From a checkpoint of a small transformer trained on Wikipedia.
Architecture: LayerNorm before each block, learned positions, biases.
Training: a variant of Muon for these matrices, 115M tokens.
Each number is 200 + 40 x the weight over its row's rms, rounded and kept within 0 to 999. Layers, rows and columns count from 0. The size before them is the row's rms in percent of the matrix's.

# q: layer 3 attention query, 128x128, rms 0.157, rows 0-19, columns 96-127
# k: layer 3 attention key, 128x128, rms 0.139, rows 0-19, columns 96-127
q0,074,241,224,210,203,233,175,198,285,193,212,139,195,170,222,232,221,146,178,240,213,181,201,108,220,194,176,212,177,215,221,154,176
k0,079,195,228,202,236,198,207,199,217,187,142,163,241,220,231,187,230,171,235,163,231,211,146,234,138,161,229,240,153,232,154,223,196
q1,070,160,225,205,246,206,246,161,199,230,198,186,235,148,186,111,211,171,193,193,173,195,159,175,224,186,115,194,280,198,223,160,241
k1,077,226,125,239,221,252,137,153,154,217,223,165,171,256,197,305,196,179,178,166,274,150,247,226,215,196,168,229,172,151,264,283,269
q2,082,231,218,259,214,238,259,260,212,211,176,207,182,285,227,261,124,254,184,177,139,145,164,243,146,190,199,142,165,174,192,215,265
k2,079,241,220,189,229,173,184,206,206,190,226,217,250,186,191,158,187,116,201,242,276,133,188,191,175,292,237,206,251,225,187,111,200
q3,067,175,282,221,168,256,190,219,142,238,209,167,183,157,210,238,221,197,209,179,176,219,155,192,213,201,277,217,201,196,192,175,202
k3,075,213,171,173,248,210,196,197,178,232,166,211,191,261,216,210,207,181,156,151,151,211,154,131,213,174,167,207,235,167,119,203,200
q4,076,169,210,203,227,210,232,179,145,156,212,130,198,206,255,233,166,216,190,230,246,186,216,151,162,204,162,215,204,175,176,187,204
k4,079,246,163,172,210,245,246,140,194,255,193,163,132,177,259,171,270,162,242,191,179,152,217,204,206,220,193,175,147,188,285,198,105
q5,077,297,110,250,193,212,207,198,124,169,145,249,219,156,179,232,174,167,145,245,182,124,222,161,258,201,190,184,223,180,232,267,201
k5,083,173,179,215,165,166,241,266,197,136,212,183,132,192,170,243,176,270,179,199,265,213,207,243,153,175,160,187,266,193,174,261,153
q6,076,237,164,232,184,203,183,257,219,161,213,187,230,196,184,218,121,247,265,207,193,229,151,177,193,237,285,283,185,185,210,196,226
k6,071,150,167,241,167,161,244,199,221,208,212,232,182,215,181,194,164,195,206,268,271,150,176,272,240,129,173,142,158,189,180,216,255
q7,068,175,202,176,217,134,168,173,202,197,163,193,176,205,198,127,293,267,220,195,270,269,224,234,226,167,196,161,169,232,157,158,180
k7,064,229,150,159,231,233,293,155,176,177,263,216,202,187,287,163,221,208,218,149,184,204,201,129,206,255,203,161,209,221,258,212,213
q8,121,283,202,263,163,313,229,231,186,178,193,198,233,178,208,243,116,196,209,212,135,169,157,252,132,157,229,173,225,167,152,237,192
k8,090,209,137,258,181,133,208,272,250,185,208,190,202,213,233,176,155,135,173,272,214,184,183,197,227,217,316,223,217,148,170,75,197
q9,126,269,203,241,163,326,242,259,125,168,236,217,219,230,204,232,128,208,200,202,207,181,208,229,193,197,200,151,178,158,203,191,147
k9,102,192,159,229,181,175,155,283,217,214,274,202,227,231,209,187,109,146,220,236,141,179,179,206,268,218,262,209,218,198,201,45,219
q10,073,201,204,156,153,150,214,194,254,249,198,143,235,175,183,167,206,167,205,155,179,235,197,177,202,221,152,228,195,191,237,134,227
k10,067,233,243,188,260,153,153,163,168,163,218,206,152,212,219,229,273,138,245,148,205,183,205,152,205,243,175,208,213,184,197,272,157
q11,137,187,194,128,253,59,180,156,256,217,218,164,160,209,188,146,273,228,164,217,239,192,207,150,234,197,202,207,187,234,227,155,172
k11,103,173,224,155,265,169,202,135,155,181,175,191,195,173,248,155,270,216,225,193,243,226,208,162,215,207,145,251,193,261,208,297,221
q12,074,130,221,129,234,127,240,131,237,202,166,160,226,253,218,125,204,184,218,266,192,271,195,214,196,216,129,249,209,238,182,141,204
k12,072,240,221,188,269,238,245,178,171,224,213,184,187,174,235,173,139,205,204,150,212,123,281,218,204,240,177,180,189,194,264,258,199
q13,068,158,236,196,176,163,209,214,266,231,234,187,210,179,203,167,203,162,169,186,136,212,231,191,181,176,133,203,199,247,205,226,165
k13,069,234,108,238,144,162,210,174,233,195,191,213,213,181,202,221,195,200,160,234,206,195,152,209,349,162,219,224,285,176,175,189,254
q14,077,172,195,131,184,193,176,190,223,196,201,221,156,182,133,189,253,240,179,150,207,237,201,129,261,262,168,230,137,276,218,184,131
k14,074,244,267,227,208,148,177,173,185,160,255,197,249,232,185,150,198,183,190,230,186,227,183,188,261,178,244,211,262,243,255,245,216
q15,076,211,226,191,194,141,264,163,273,230,179,214,225,182,131,174,242,222,125,127,232,204,222,178,196,279,158,173,212,234,242,255,232
k15,079,197,240,165,205,224,158,201,194,214,218,249,230,170,186,257,172,210,214,312,178,172,183,264,203,195,163,216,258,226,188,202,257
q16,079,267,155,205,108,148,262,215,217,195,240,187,234,221,172,92,108,202,213,208,224,179,168,268,189,209,242,245,214,134,225,139,123
k16,084,154,167,210,236,171,183,285,199,191,135,199,254,219,239,219,198,185,227,180,146,180,178,153,231,248,187,191,167,173,172,165,252
q17,095,251,201,235,197,311,178,214,137,175,184,188,168,215,215,252,128,183,224,235,191,119,189,240,183,206,237,133,220,113,191,224,249
k17,082,101,192,172,171,224,256,239,210,250,187,148,168,262,292,165,171,224,141,229,184,202,199,229,150,244,214,175,166,216,192,69,185
q18,074,155,207,206,206,250,259,260,201,154,200,229,262,180,218,242,203,178,208,198,151,199,125,171,130,159,211,220,184,240,205,176,158
k18,073,208,245,222,246,176,199,169,185,200,221,208,271,190,142,185,151,193,167,212,238,172,181,169,207,62,233,112,219,189,178,163,193
q19,077,217,171,116,142,251,164,235,186,136,228,191,148,239,171,151,160,134,246,148,221,212,216,174,226,198,222,265,184,196,258,179,105
k19,083,231,205,259,251,134,196,225,165,221,270,191,214,268,248,226,158,176,266,203,217,137,129,207,236,195,173,182,172,188,212,154,208